{"n_layer": 19, "head_dim": 128, "vocab_size": 4018, "activation": "gelu", "norm_place": "pre", "rope_fraction": 0.25, "attn_scale": 0.0884, "bias": "all", "tie_embeddings": false, "init_std_o": 0.0, "init_std_down": 0.0, "doc_mask": true, "train_tokens": 510700000}
Each number is 500 + 25 x the weight over its row's rms, rounded and kept within 0 to 999. Layers, rows and columns count from 0. Numbers have three digits each. The size before them is the row's rms in percent of the matrix's.

# down: layer 14 MLP down (transposed), 1536x384, rms 0.0459, rows 186-285, columns 128-191
# up: layer 14 MLP up, 1536x384, rms 0.0514, rows 187-286, columns 128-191
down186 106:481491490525485528472513510490482488511500494509474459484475523505549517534502500510448501482488466464507548505496496512473496495464487527489501444529506485527517501486500545495478454522536516
up187 105:527471505528484492484472474502475473507502470474459509499486494442517504489490507485535456482527526482512533453504480555533539513500495513499482480555484495512526508485526529478494474482501502
down187 109:484489498490482529506542449513492530492492501456492482513473527482506507507480530547525517494455497476478534476502452497467505530476486511506477532484488477513528515485506506515475506502517512
up188 099:487487567482470509470509480532502498480531508484503466550504476493481498484474587492470474525493527526475457495487536496498475526494537478505499496509509465489507494514504485522533494508449506
down188 095:511514494450554462535525573496528479541497498512474508487547505517443487490523488515538490517485476506552515512494518458496492483521467513524470523470483525519520521499534476510480490487492477
up189 099:496483495490528495480486549471530500492487521488486511530500507496507516501515513473488492513495468509415489485495531501520516468483486432509495550454459476523505463515522498465523495498473511
down189 100:478496505459471507501530520527526509497511525445465520512512544480442463502487449517529505494541474504444498465515474542474486486491513506441487492546503506523526511545519514503468465504522480
up190 102:513493531552497515533499458536479535562488522500496514495471539524536511469487479515469496496545496467499498467492488524519464499497453479540494492481448502528491490486522532521504540518473554
down190 100:518516519510469532481488462455497487442472508511542498475482473510460508487486494524451493503474507527481507524487521483503492504472500523518529510491483481492516489487479512481523525502488500
up191 095:478482559510511493541474484530514498467526509486479512509479517506502481440488513518491508505466468499500524489477494508529501518481477453493524503502508485515454492495538488511498516467501518
down191 091:475516476470497505464489464523528500512492490478504475459488506448508540519533534524524469463519504532502523532468506513475472556480526516464534504493493508533494504554512484475458477476496467
up192 116:484497500465472511461494485496495502543510461568468527505532490486473509488485543496506486504496479564472469501516487480519494520473528509505524524482492498499503474442508519490491463480446543
down192 113:518498469539527495480546476503496507473474465495490463454504482520485503506528513526509528478493506498533497499485489506519509478497496439515482497503509493535489553492423493517500483491514492
up193 092:491547504495496537460481524510496509486523511490495483535507502501517527490465524507506533466519475548523487531517473452487509505493487473530513445465473523438495480489493481503483513520500532
down193 094:538495509494480484497511475478516500478529533536515525466471519535479499490498499540463513534523506467518525482505516508503477453492503465502496476480543496523468497502490469507474513514487499
up194 090:502509521501478526487489500547520503467545519495507504512482461544486510493526494497481488524521515502470501439461495502487526474525471511521488528524523466464503477520544496495503523510534471
down194 088:490495424536532450540493482478518489485484424479500509510489533433480474467489486497492538469518462483506493544525521530511499529502513508460530459498475522523493487483460513510514491473482509
up195 104:440497502457486535512494483508485502517504495489494536474509512460490519527490492475433517435528512493504472507529542468515481457502525466513499479520529491551483518499524556489512473486472447
down195 111:461507492501535471458508482508498446529504534507489498482531507510524516489516538509574510466538477483482510508460559510513538521504484485511504506541514473504489488508482512478451474478465504
up196 113:498500466479514523469472470494471535467531506455488513501480450482474525477476512523460474516505525476522481554505521498487509445507543492512508487506471511508477469482512509488503486524493537
down196 117:460474499504492516490513554460503513444534528536525504516452522495475491464514526520474550565475522523473513470495512493499535486514468484421554494516479510542513495467505489548502469552462476
up197 097:456517561527487483492470500522467518496482474480498524535520501492433493493535518491482501528564501479484525532537558499527484485504526509462510479504483548534520504478512519504489477502501547
down197 100:487515460499495499501511547523532533491508438515486481502467485448492475516435520499451536482491509508482507506486480476504519484497452499526540502489524502493465462471516515509495525491515504
up198 099:484504537535493509501462428497508501493507467497500477509450526515481509492444471511490489496542464511488512475459518504467523489502503517524553481506469508521487530484485527484522475503488462
down198 100:475511476505485488520496480482504476504527502466518523490526486488557511470518559462511544479537464504506473485512537496533499487480509469520476500524464462514498499520539452489452479488500515
up199 106:504515495468510494524512513504496537462515509515502430484479496464496503484487505519472502465553523513489460523512475520490483486505476486549518444511474486509472508483520547503508452472529530
down199 105:489461462476488520538489499522486499509506518510530495516487518456514481505491534554476509512530506539474512503443497480508494490462530477520538492484493528503502507517492506487457496509510522
up200 103:495498509445496505523516523487540486495481521500501486512489478492493502475502508488503473490522562517515460511456464507525505527519541484503515503501498510470510486493503500463511475530452517
down200 109:489494525510466502478501470518488496513509530542495514514485515515517549430531499513515520489520457496496517502465501522487466474482472492512514495544544486495462508488492483546510484523495481
up201 092:508537532470513468483563489509532531458545463495474505501487493481532491497545480488464493505531488483536531516478535473460496544507451444464512531482461484500503490495519495500467507497502473
down201 087:504516492499511512507462524513530511534455521516502480458505483538469510505498541490507490525440529551463491518479448525543479500497538540485511489518508523471512482516465533452488505525511500
up202 104:539449490513481501517517518524512472467454408508484576476474551493494559467557507535548491459500464489508497500472522440486518519532473483500532508506459500501510474494516521484459529496495533
down202 103:518470494501484530537534516477495511488530492519482487488489460510498482491525507512558546501488497554549504439485482506529495551485505497422512504554494467535561525491454479530567530485455494
up203 104:463493532494539529506484494507494494465533496500516518558491513485459449467495518487510498511522528527502537488522498501493491491515512492493528429509485502503490431423496540491502501538444521
down203 111:505501476510498551473455494518499502485523509505473503481491493467497511513483476482517533529483527464521518546516509534458500499507522499539547510482506559512459533478509544503524498492490464
up204 098:538472491448482506503497480504560478512499526444494489521474515514494486517463475518484510498554541496487493570510507461461496541520432492509547491493513474514496513471520513495494487523500496
down204 098:522483517480485476519532502523527475500499489501445523489526491516504517519491482494479495477508467494509543464442503509505490509521508475508515533532535484508546500489430438508501544506483505
up205 104:496512489513490552486504555512501504470549461493475538516463529514483577507494475513487466496514523502477476508517517461515521491505498500487504529499478463480507455515542528491467480528499498
down205 099:503484529476538553464472464513468513518500530444524549556545510508476485495475502476513499526471485477461532508516499499520504517515483466480474506498492528447498485489498580500498488491478491
up206 109:516494518492467509482485500492532509490505509484495494551486504504486493533523493484494463507486514494496519500451529491516516534544502510490510464498527439445490489503504498476439479505480505
down206 113:497473482480469509525510492494502495531527483508423519474506516488527450513487464483514523507498473472495511524507506471479467519513425492450482492552534443494471512536512479495487498476501523
up207 102:473479531495523503463487526533534503487527472530509509513453473540491513479492545466499457469518494513466555440481494490526457498521558474526459480516487502479461507475526532473497496506517509
down207 101:519503493513474520553524544505506478553497519501538488497489512525497479530526490519456546524521457497525514517484498529520486446514473528495483515479495485500476468511482503500501465547525474
up208 101:465471523534473483513493504519528468511507530462480472508482508530414462505532545524538499519537513540484431465518504507520472499496517492505538463481513479544489514492513534480488488513513490
down208 100:479522529529543500482523511504480461504489495474541501534490500468535485488530527512465507477523490497495540470468520508473534491535510512527521519494474520514460461450498479493535499504476476
up209 099:468493520471503561505494508494512440519526450455518511464487513464489470486489528449506523486511503482514487550458535512488552514509501530493547474519515433474460531486490482508477461519489512
down209 094:540523451484500512473493484488485513487485477534469495499513508483521509510491473523521498532534532537507523482493519536509509500510511484498494513510443508503491455534514480488473533467477512
up210 096:551506471523501497503450538476488500501519518534496468520457495495534529493527528502489504515490481524472439510510501517540487516508517463446491530490479494469488477488538511466483498494527491
down210 099:455513519507503488512499495488497502509486471497450554505567496496483491472536490524485507575501516514540509508507483476466495484497480537471463535485503485474517521511468528533497479520516474
up211 098:500504520503523534520465483523513492507518529492513511472513481501509506489505557453492514480506486510470418499473552503538486541460485459512522480507492491448480474476508524510511445427488526
down211 101:519498539481534479532528474491511520449508476506490505517424516489538491458496523527525510534515510508459520536488511532540476457536520524482460542500492513495472496480535491462459507535550506
up212 102:503503495500505542470480510490473461495526519496468527477546460503491533475478509477520450474506519538482513494514500526493507488503497532546493502432502470495506478425539519470511481508462546
down212 098:455486468464496509499462479505496512535497483527502472441492492490506467504497498552518551480510508468480520487496513488479495485537484474462513509559485471505475526461508528525480538541496437
up213 103:552491511494474479501466441454481498500495497457543521495476510468483520493523552492553489491508499519502503467524503494534485497515456473499498449504487485491504484497512499509458506513489517
down213 099:491489500488528478515520543527509514509520488481508491509543530545480520476472490531484508489473476471509440511512527532500492491526471491502456482493511506517494514491519507512503520472530524
up214 102:505504507505501473517488526474503500519513465510452551532517509515438517471528522499517460468529535523533541479483544449549487503508518499490480490521546457485499510512513518532478473488479476
down214 101:500523504565532480488510512537523501491474500505500511541504503480528503512473482492499533522484499517523469472550499529507518500505524524464456523510485486495490488505524502498512482488538513
up215 107:473515549532506458531501505520493491481486512540463511508506532472504487523513469513479475543508524508406470477476551502486476518506561452521487495468506506476470494503527482505498431509485509
down215 106:490498541493515535482513494455499499475511515487451496484488545524476484505488524504529507491517523495486512504515457495511499504557495498514528467472518504474490531526459475521468469531460492
up216 100:475482514499456490477511506473498503482502474482507451482465542467492482464487511511498489501518507512450472498501508503510552509506464549487461462509499472482479483511554508549504499567507495
down216 101:455493502506482495493517482528489507485527538464511506507520491531488496499446466501477468559498503523502555506508456484539489499503535498494491516521530527532480487456467489522482496468476507
up217 102:517527535491519546509470477558535496474549503485433460515483515465479460474462465540503510493500496499479488509518499492496491488509486493531513532498471474533471486494502549520476534505479487
down217 108:526537494468499500511498492507531509508488464503504488456443510473495516502515503454512504525514471521526531525507474439487479503515501460511508520506498508518510483494543433533517491516540473
up218 101:497501527514475526483482508509514445499455413513496518502503511489503488493524485457517486499483490471467505470462524438506522532486500468490489507500536486497505517499491518475479486469472513
down218 093:445510452490491480455479464471531496544475525477483501526485531511523512524498511501494529493476517467498487564517515548503528512513537528520544487493495524509558488498481488514493480562530514
up219 099:481516523512481525486493509528490503501527502520473525499455465492529537482520540511520470493481537543458473514461541482535473507517510502509482495537524493505465499526549493485496489498554493
down219 098:478498511517477490503517506488509482460523527488489535448506516509495489498527500533498523544488514469509478476479518488478486483523541543503560480492492473524454495513488536474521484497449502
up220 097:516497521523463497475511515454503472478494494469501488481496483494508493512523504539534465515484451506486462482470503482534503514500462479487531549488508517487538513507501513512502516500460504
down220 102:462503523499492501485539464525501516502503512500510517530480525496430474456496481477505503498528530519508525529522495509466525465489493502527483499481509514503501494496500484483500503500547502
up221 100:502489496444493519466503500496522509514502475499503462518530458487524498493504492480493505497438490478501487482535467493479531515522506462523503534462492489528471483504536500496455490467521458
down221 101:500537529490498452483528516534476467507519521476496499422483481515505413513528511492449497477514507505507502516526508459470478512502509504530477457507484495483487534501556465470497494530523462
up222 107:507459504536525538542487491495501469537514470481474511499450545497511522426542552501514520503488509490504505515509500467525500483515488484537489475514520477492510519502496482494466516508492482
down222 113:494501481488493477486527504479535513513472512455550501475480471450502522488478473506510524513484518532485481508489487500516489501508508490445518516482536449519516492474499499549506512506541479
up223 092:471483522436487471470495510511505496494510504486476471512501479484465531509494483503496506512506484564483513543509489477491508526529480506535490555509510494474559536483492464497536513482466505
down223 090:479482505551545534513499466487466480488513499478505531512540519468536500517513504508454488508513470453570491481480443485469481459486527499541523492494548476477471473486506498476523549516505511
up224 106:508484520526477534477527514535512509519483524523492520469474478505471538497540464474509441486548535483492499510468524451536527459510481498522509442534494499500495506473500518501508481520492485
down224 107:469489506481536472522476470517509519497516539500481498529491481481511470525466493496504486512487504486474458522488493534529520533540471496521501488464516563497470435494537454551494540548504533
up225 099:486479552499485449510517508502431516488535496477499480505502501514468519479500470482506520489487465503464500480487510491546522526487445502506537537467493473524477482474510480492484508520524491
down225 093:551511559489513462486502521481519466498501508534470500478442511542491463519493520480464520519507498474516472488514467544509488458471459482495473460488501503490567517495505481495494514460461480
up226 098:458516473494498487482488483510493512532528464557480481479499527477504483535472527468472527475510456497509487548505528479514483530482541493467520496507547498451496477513507516516492436465517461
down226 093:525462512500511511504544531466528504452487518514512552546475470506531478505472449539536481541491500456499512494472498486504503466491493519514485483525478547511486520484492458542481485556524483
up227 096:491437533515489554554506504521537464498537491493472482498498488499451509483505515502558515497491501557529487516458470500515512477453519490534562515508507517498465507506490499517453509489538483
down227 092:517492476489532538469542503511472462498518462503498511537518500520541487501496512507546476489493526485464490502535511476471552469474494527489494449484499503510455484459520511506504454489476519
up228 104:504491490474449496487496477487533527482527508494498470487485528458514505517485480534454420477530513567502546514491481506508500472491534500498483433459499481497499490449509498488508453548454565
down228 102:436454497498477485457525509471533512482489504503479512483516506483469545464497506483499486480488508501471520496568543516503518498453542466499482502488485496514529539518497495516479456520487501
up229 107:479507486514453512528497545493503485492501502503491530489485494478408546462512531518534473490475530505505508518457467477482511529472475478525497495480426465511484508495514503483449475473535515
down229 109:524528515504459537521446495488532493499485527481534500521482492461526496494477496472456510509469523529515514447511516460488497480472500485486509514465494456469547491520469462528544513457492501
up230 093:491495506486493507486490448485452485488491470522510464497486461469481562461478513509476454542475492484485518535515506471524496502511503507516477519510488498507502459453493542501458499469503524
down230 084:494462531522514481487536525518493523495472502457437500485443503498542482566516472554496500492483476500524480499466438518491483490507469520522498490461513511528513542468485472490528515490505489
up231 098:511446475446473529462483545485480531473492473519511545531484519479543542514485503451505533501495532527444480470517514428529488524501499462517501527453480528497523467486497520513502484489506497
down231 099:489501510503491492481437472491506485502507513506532501545512489494504463504484472511500473502517607567488475483507499479518477484505531509544503506545504497539526491490474467476524498488508465
up232 113:530500490486530511516473487498490522513481459492515503511444477484515537457519540443540487520480513506524477487490495485489493487505477432522490504445453498506498530510525525521500524486508505
down232 110:510507525484486487453508483495479516490489512502532535500498546532544525524477510503488474513506519530517486531484466474496515471549505475487475469497505508483519504569506524470510488515505489
up233 111:494479472465497530533504496499455525521492463486512484523487535492471556481474477441491495479558480529512502558514485449514545486532497483514521443476506494483506507469495547451486568468489506
down233 121:545500504462514492512539508522487485500508488500504504528474497509450540501492488475466470489500515530503563540482507508437535500503556487429534531513502496479502526488505530487553523506487519
up234 101:487471526467505487548496507470501515497514478482470537489508519476461478483506514513542504461503520539503482506496523492495479505471494484492502476508515509537445485497525509498488474521474502
down234 102:538516488516479504493468489480515470473487466518508506495477476482469528536463469471510493505486522526471497492498490491513475537509466501489518544531538480497552474507504519507553479498555549
up235 101:460467502495525464482506529484535472546496525490492502501498481455454478470463500487508537486505482511487479510534495495517516519495522499494491467463508507482470484494527435496488512506449511
down235 104:492485520507534484505543538491464493487454503481497514520481498496518517483524448486476466463525479508513518452528492513513453497453493531539515510495529489507498506482528532496425477458521476
up236 103:485492476509440542492459463472500512498473466512504534482470493491454532491549561530553450533501498512466490500522496510492489517506491525500515504468485502529481524504536517524500490538497561
down236 113:485462490493506493493487517502474516491495442491446516528447499499544527485490524481498554478499440461531508516495458510510499499501497502495506542481521478484510548450448504530499529504471476
up237 103:504492510508468529448458510498491498507479446471497494499498486468496530487460484504502464524474531473471493509533530506535560507530457462505508534501485487541459506497517547477455498506506507
down237 106:470525497514511488444516531482497515531500452485493525497520518456439544498491530514544450478478469517494482487455455510536537443475560513516515486516505531507521500494464483489471534472534527
up238 092:494453525452525513464464518500504466511487485517502523486527518502477517476491503524485455491443501524455523497493531442508498517531506496510591515509490515495498525512477516489501504537514520
down238 095:493530485549484482525543489538501516517523522465538495515476508484502486499530496457537530498495504497497503507523454490509473490477505498516467524504509502517558477483519519502513491484518516
up239 104:489453531497502489472466509498469511528483485499497501498497544454513558515484499484486505517508505478448450542498488511517491517504552513560472519455479480514481509549519459491491521456545488
down239 112:488487483516517468505507515535477512519478497500501520482452490476488517526488475510454475510517528510544508509519500504525516462522495489462493501469504519507518527464524511477505529442491492
up240 101:496484529477473541506497501535506482497472479490521461446484507454471520485489505495495468483532532504521532454472520455494529500500478498493490449502486463514550484481541502508498502497455513
down240 098:490464517552536540544461536496498510520508476537480462488537471508523499480468507472496517512419476466499505472488469517500488530515500528524489521480507496544477513495502504492488527504489526
up241 106:523520511479460502486495480498487498494463506550485500479496518487490514508492473511470487546491475534504496531499524479527481477470523484525496498489458498478492515498500503486490454467526516
down241 104:501515507509515453497503490482485457486502532493544488529489484507492513489553517496544480468528451490503489444473502544510500506470450488543488493502535500461494481483508508549487499556477492
up242 093:480474535499449458517515489512507518520453503485476519539501518526501503558490481554504478499510566482490486522471509520503463560475514472516490526480464528443513498506522510476482528467486482
down242 095:555474498485500488489487488530504537487514469566496529512492509513464503511457453560523477530499481488480468514484456499494491487542491508507522497480522529511495499494507509554509500472487492
up243 106:488505484465498536532485472481503491524514479499492516533479469476465561447503551453519491542484515513467518470511509497499484536491468512463532534459496485491487519496518522511485473474470520
down243 101:469499479517493484510488497522557522504463452536486509495525464472518487496472537472468551481506431471499478507516486513500455496510477499449486549471500491471541514538473504500496512534547444
up244 102:507509486497518510513512479465515485470501473503436512507512480445527539488502506481521472504512500512524531502495523516498482525454489529506465510466518562478519495476512507490495489500483492
down244 108:529493464467507471526504519517521465530470498467471509507474481501512485527481537470457527483464509512484494504487494530491508480549463474483487548518522494479505481476533512517443488495519500
up245 106:482465498501463472508527502492500510485519519529502478487461553460499494462524509486502469470576533555503474523467489473512505485507498501500496455488483495505508483485504538472466461503501525
down245 112:503469507451442514461468475531472498537517452464488492443497513505513508512514533497512488511514517465475469546456485516489443509541499563476518513490467511525501572457474482560499510515478510
up246 113:532536512531560508548506457478548501474477500515466505483474511481470524457496532525516512472488515485506469542525515497466498510515484500514512517476458514455501495510489506490459506530501512
down246 107:509470481510496490549473508520526507498491529465489498480521458498500508438493510501532480488447525490514501489501486519503534565517508556487489529518515474567473465455491550473514496518522538
up247 101:481472539456495526481527457472531498487547488484457530504522487480497515520455525481485514532514491501474467535476512513562464558543452518502517521501484525447505487484524544482510472528550449
down247 097:502495502560517481495509459468492468481500528525492507502487465522541512503498515486496545525542444492561515514470462490529535491511515513462507470558489532519518514521487539506488456487494475
up248 103:533518496527514522495522498485490514520516502531463544467526501506463494474505483508539538475557508549499480468506472487556517485464478461501491500453464466506507493469523485513483450507461534
down248 105:511484544486489466514480496501569486508507514445525501489509531497518469454481531467520498512490482492539523514495537505508526461446484514516475513511485504543500489460517495521508506530510482
up249 103:473474462553506493564482527527502468520507506504479503489455529501516487504488510493537533522505479505517430502510489496539467485481460482545484451471480526475494429492541508478508501469506506
down249 104:456520562479507511470530452515487477457577521517514512503515519470495524494490524482492528503475513517484511475509549498498492509484507504565487553537494489511464506551490477510454528532516480
up250 097:535483532513480533517507481520547512454497521522560473525450491518552490442506479497488511534511484470469502473533545485526499556532482477508491503489452469484450469468528499489487515548506518
down250 093:494469486514481449523471464499528535516492496526492529515525489478476524519494456465469489524452480520552454484502498502479525435497539509500547519519479504476536482503473533479492492467526518
up251 099:510472506481491480472465501474519528472473482501517522507495492504507536502499468539449512445521510487504489528503526480526498497507513496503507482485530501440497491494511541500442528523526509
down251 096:522444522507523511494516506507520498507509505498500481491495521477519498507540471501502494492503522505545507537480494506485478519529490483483477525538550492518517467464436430509482520481485495
up252 105:554472521560482526502493466484528483463508472560486484536460537480509508498495530502496475498493486502487488457521504474523477508520440484513484521497488509467496488483505545514479519514445486
down252 110:494474481497491484506521504524528502551501496508479508501458532556473502502485515520499450489508518504465466478503501549501494494500488531498495524466466498440571498510537480524511518503480471
up253 095:532474492495493490490506469544536520504527469503436510496480480521515524507476501480489504479501494494493482513524542489475506491464531500496507486468468468464486482469511505548490493507426484
down253 100:495520499521514506510510549492510484530523509509516456498476487537483519480478521524507521559463544470526475472493549476473501518485497534520491478486493459543519529464515515504535489504521504
up254 095:502479525508471516497478493475512458505511480482519448538497530492461497510495537480540516484504496448498482471526514521540538508508541492527537480523474470501494496508529537482463476484489489
down254 093:516494473467508496492493519555529537515464436530502518448482506494541500484490497509492469526498468528553463464520516490469472491538495495511520469485491529493549502528512486486548534499519465
up255 109:488498502527506494518520526541504496528449461494490488501488493448551515510500541467497468477469509541456523501464522460537480514485510519509540504472497503500471498502521495496483459491503522
down255 109:532513474466488475495505511515499501507509547482522486514500499508536527511516493585469515430493557500528495514463497534491476489519501561500482521502504509474517498458516466517559518493511492
up256 093:462488521505478540497483495465512468504465485475502478472502502503467524501509515457454500509507541466486506507507527508498470498482502508496556481534527500484507445491527537530500503490518504
down256 092:557465517485481491497478491483491475483506503466506541484493495532497461525537516536508532515485514514517502508510487502492501505529493522483526511484520528503544517468471495511504491463504468
up257 100:542463490465467478507494482526457496496469520541514542524467568493512569508480507499506460486518483513488477518498500472508464480489451436500475542508483476457494519475530500501517474473458474
down257 100:502503501494489499527512510450532500553506482448526515555497488480502435526538500494512528479478478501493529490495481543488494537493511473469472493494537507550478504491517493509497471525461488
up258 109:540523540516485502471478495542519455524532478557489476513491486474456504523480520485510503481498518511503502511526523547537509545520517527484513494522520461499438491508540494493454500537512506
down258 112:518509540477516508499514536486506507530515500514450478526499491505492452488483532487508552496529492500528514468478532473523502486498500499465490478498480519539523500551490491504494504511459470
up259 104:492484496508501506477484500481510510502470494483495493522479536513436520495470485484471492465509515499481466524558506436476528484554493469529478511497457474499473480494529514463494548532557500
down259 105:484492555531508529479537503517428486579478508469463493514451506521509504490487480463515502486497474472465475450503509489484511484538541465502487522498465471525555523519512493493512509487531501
up260 103:530500529505459515478530479483518486604521490500515486517494504496497532496497527487513515487465490496477525477454522518482537554468499469533477526479509513475492494508495531466444492485545504
down260 102:528503510510545476486501487542489502488506445505467502436486484471533468541540533491526515473479531512509478512519528498486474471536542491484515509486501519491492478480468498516516486485503473
up261 096:535505544462480501507494478503442487480477468483486500536483497505507489453518529505497475458478498512478506486471503519513516493505527534497516557461474502464515522519543530533485479544458537
down261 096:491498526517503491494432519499541484501488497546515458475484514556478476503497506525457553483458485488526508515530518480499475498509506498492546480475514508555463527553552555514521517506495501
up262 096:524502477503528498515475526527458476480511489461481493504499482506507543485502496471520521499475536500492514488467533505473506508515475513452528509494429485502497499495509528573492488429463514
down262 100:447490492475492515478522455457551509510487511501501511499430470486470477470517492514504499531485454509470551487486472509473492486455517501478503514506518555451498498543565497470518498513492491
up263 100:509498515526512515465453525478464520489491509522473555492505481500469522522511542469518481465495485508483494521504508507511520526508507503489500509475502449508483486464508509488508505449512548
down263 096:465463467459464488504534494476472530483519519455485489484483474534519484488508517479503508509494532475547474520552540495517456475495483496499478494481485507473557487451535523517552512504497491
up264 095:471484537504477498494463507458532487473489551468488531505490509522479525499518542488484485494491494485478490488522498484485500509481493493497542521488513484524484501493507474494493524536475535
down264 094:518492536513532503508532512526479503555507464506498468537484505543503524460557536479520507508517516479501490477511504530504513499519524482505478501501483496459526473489502485503516467423504466
up265 102:472441500555475536472513466461559487498540511521463534480492517498512541486485537512464528474517514519505494526525530505493511508472510510491542510516483530472497415505504486524497526511465489
down265 096:495509500539526493506512487499476473475504491481467518525506540502530511514521488498510508484502462555508493455516479514479482474500525465544451462512490520460547485519510480492497540521499489
up266 104:474513511535553528532497463453487518498536474471468516503493496486489511496517544495497507500477468468507508531540553541515471500496507452504491502496512527466493459498528503487500499484484450
down266 104:494533516491459483469524539504544481480516490500520482534533459510487541479513510521525496505483521490515478540548499531443473501491497510499477477507484462506495460533539466485507493488508543
up267 097:459526520480500498470560484473485454527461446501469512546521486430463508515547506492482477502522512476469489497467512493498504518446492486507503526497541503506526516430516483480502508486466508
down267 090:514526511497513528466452483491518537476528491493516483497489517547489524492477549508492516556477459481505488472508519504493483447540494547516476539527520468496514531550539527500499508510512515
up268 106:495526514489483517563509505522520470487500489535473512518481496524496534493485507506480470499544527482496462490516584481474503478508497498534511491471470496535493473507530488497481519502498535
down268 105:508466524500481474497535480490492507499533511511498467500488511529507512543539482486494488498492459497497530528512531490467475494545435500517512507472487498505449512508524475517468519521511465
up269 097:470494499513467506491449518486501458520485525463500484546457544490486526520501513451481474552499510463431486510507521484508477510528543503430506482503465516514498505525503494541493475481513501
down269 096:486511507463552530479450526475490534519523523502480472503486469507526505550508502503483534508479451510506540502528497544516510475480520465461520525451484522503466549550488475499490498511515457
up270 101:519479492507494508507457455501510532464469513537502513502529499496537512512456526523527465467503535527504505451507508485517514486506494509514509489500503476495459483494521486488500518491458535
down270 105:548470493508469565515535544564475476468541478570495484508494553504503525482466506497515486522487505534497516521500521488490546485501480482469469479474491487499509511467500457528514506481509528
up271 091:474509484501524515511477471471494472472511484494489555506491464459519523481498493481519481512481487460460514518492517513525461500487497508461500525494484466492474460525534556520493476501511480
down271 093:543489482502437463507499475496493523497514503520481523497512478498496507489506490535525460500522495509523530503491446493488504457533495479486481460474538522536478478533486499491495481475512490
up272 099:537500475476530555509467511467518487531501476524513516496524520503493560448493557477495550479466524528468505497512511465562483498499505528491507465495486465432487493448532518512450518502481494
down272 098:526485512458483461471512424503473454522508493505481519492507515494509514528520531479474489491523510507486530492464515534476459468509517484468521518481490521476499503467424499484477509550496516
up273 093:498454471490514516469445498565554450500477511551475494528508568455428480466476524490448511502521515550485477514489462497485510506497490490479572497481462502479496487472530509471531460467503521
down273 100:520475539465481477531520521531528445506488465487487518521512471492519510509461533523500447519483514446541505491516510532491472518504511488471514501518518507495485482476480516506463504505489472
up274 103:499470485496477495476497510538496487470484442500468495451493476452507516484540499510521453476495480473482521496500504471546496499464507491511478491503499501466492531487497485504464500505517543
down274 103:508514505500480512501509512491527505530529512512494510511477519475504493490479470514507504507484475448542487488491486495471459509482498468491517488469514525528528465489503502543491516521426549
up275 105:527482513454506493499532496502530465515467514470473517474491491477460538461512520492498482470491508550445526472527517443490515494491475481506486481499545490462494497502522510482460489507501521
down275 103:481503480489503533461452531505497482510516524498503472520513515455481462487497507490507532521483486488496563493554510506486486512483482482524460525505461531524485497500507491504528473467503507
up276 104:465481509521506522478523480513533465500484515525481567509474482507491518464503503521506502526507526495470493522493561508548486494491512515451577448528517485486453487459500511445483480510477465
down276 104:520511527461476500523481484530492500464483482483546507506462507520514499496530429529544452544502520507493504464505511502475468468514557518449550516507483527483452523496499537545507495483503479
up277 094:470437522504503526484460544521520500503480476457495499487488496532535471481491529481472497493473565491478474506513555448501505491522554490496525503480544499494517489472493509506469485523487490
down277 097:510544508518512493523502498475539471491544536532490473484449490487500470529515452489511534473523494501470517503493453511516467485461518460537497524472514522479535517526548467496496521561508472
up278 093:495491510478471527536487483529477475553494474527478529482476524500504530455514511488500496503491496493482520451518474537538525492483516483473488533496493494501507512433498524560481511492479551
down278 090:501520504495496453473530505484527529445565503475514493520487477479497536574505481512497501473537531502488488520480540484484476504506489501496518479472517510499477506543477488493529490520515466
up279 091:480484488502517479472476493452536477534481514466471446508511519494513540467471496521478518505484498506483491503466479489533500521549503528485542467508492492532463476470497493461506501481501492
down279 087:508498491480494466534539551521499526455476477468527537540497499498481503500545504501535482471490469508542483484545488485464499484463470484493482490535447491499533534499451497482545457514492508
up280 091:509506499448473523523470493485484485514508493549473509490509552506505549544469495473446478520506546497513456527531539546486453484465507498516517452485494468500528467495523505535511493491478505
down280 097:523514544469501493514507496496492485486490531499506503496467538467451513481496461509498530510516484548510512558484509532455493483521475470524527524506472487528529548473516485519475477482545518
up281 105:494462505485487500511499445466533507492488485581498509459492485445445522484503506489529482523461508516515476491474555508532505507490524507517525531463499506488485499477499488456461488518497520
down281 105:467422524506486511528489505478517516521492527481473513521521530515521475472507511495524513512479471470510494468505466551501478462521527495511472441519493488553484488495457484523512474457519468
up282 101:487529512473546507496445476506502503482523497515486465537519494445495532521508470489488460475520476514515497493461480509492516514526533527490480449485483480477464486473503532506464485499502488
down282 102:501482541502477525498500510504514502487489493479517501493482457503476474514492526526492499480508502451511487493495520486465531534518528497508498498522523497463526509513533500527498530500471491
up283 090:507505512497500506429503492516509463534497478521460498538470461485484498561495528445522498488512475502455485501519514495489535519495484486487514532506497487483479492473478509489492491478523462
down283 088:454514499521452480505501526505460476474472490432503490493470470501539497504512493496532515514481492470566530508508485547491442466494511522522486476523460532500483519456453469512471486522495518
up284 109:532452520505494521506492542509516470501475471529469526476503550505494524461512495515539458515504508488491469488495515429527527520504488496504519487492464485468505488509511473530483454514534526
down284 110:532495495565522465478515512467450477520480486514502519508467491506499514543540520504499529453530510493511454495560535512487496519502520527506532464494476521516504486499505511526493537527454522
up285 103:491495509523503483508499557525490501482497500554499530494496505500498532529524509482480497539491499511500515529494484492491552500501495482529493529431495504425520487508524514449501515524500465
down285 101:525535508488537495498500566476473513442469470471484544545531520502498499494447505520494480500470467509492529478463514522532524516477480485531471474492491500495492493538538521484512522468481498
up286 087:509517461524533500516490494528506448513503492487480541484494538536508470473522472511467500541529479489491501551492469455534483448430492462509531529503474524540507509470524525504498568499482504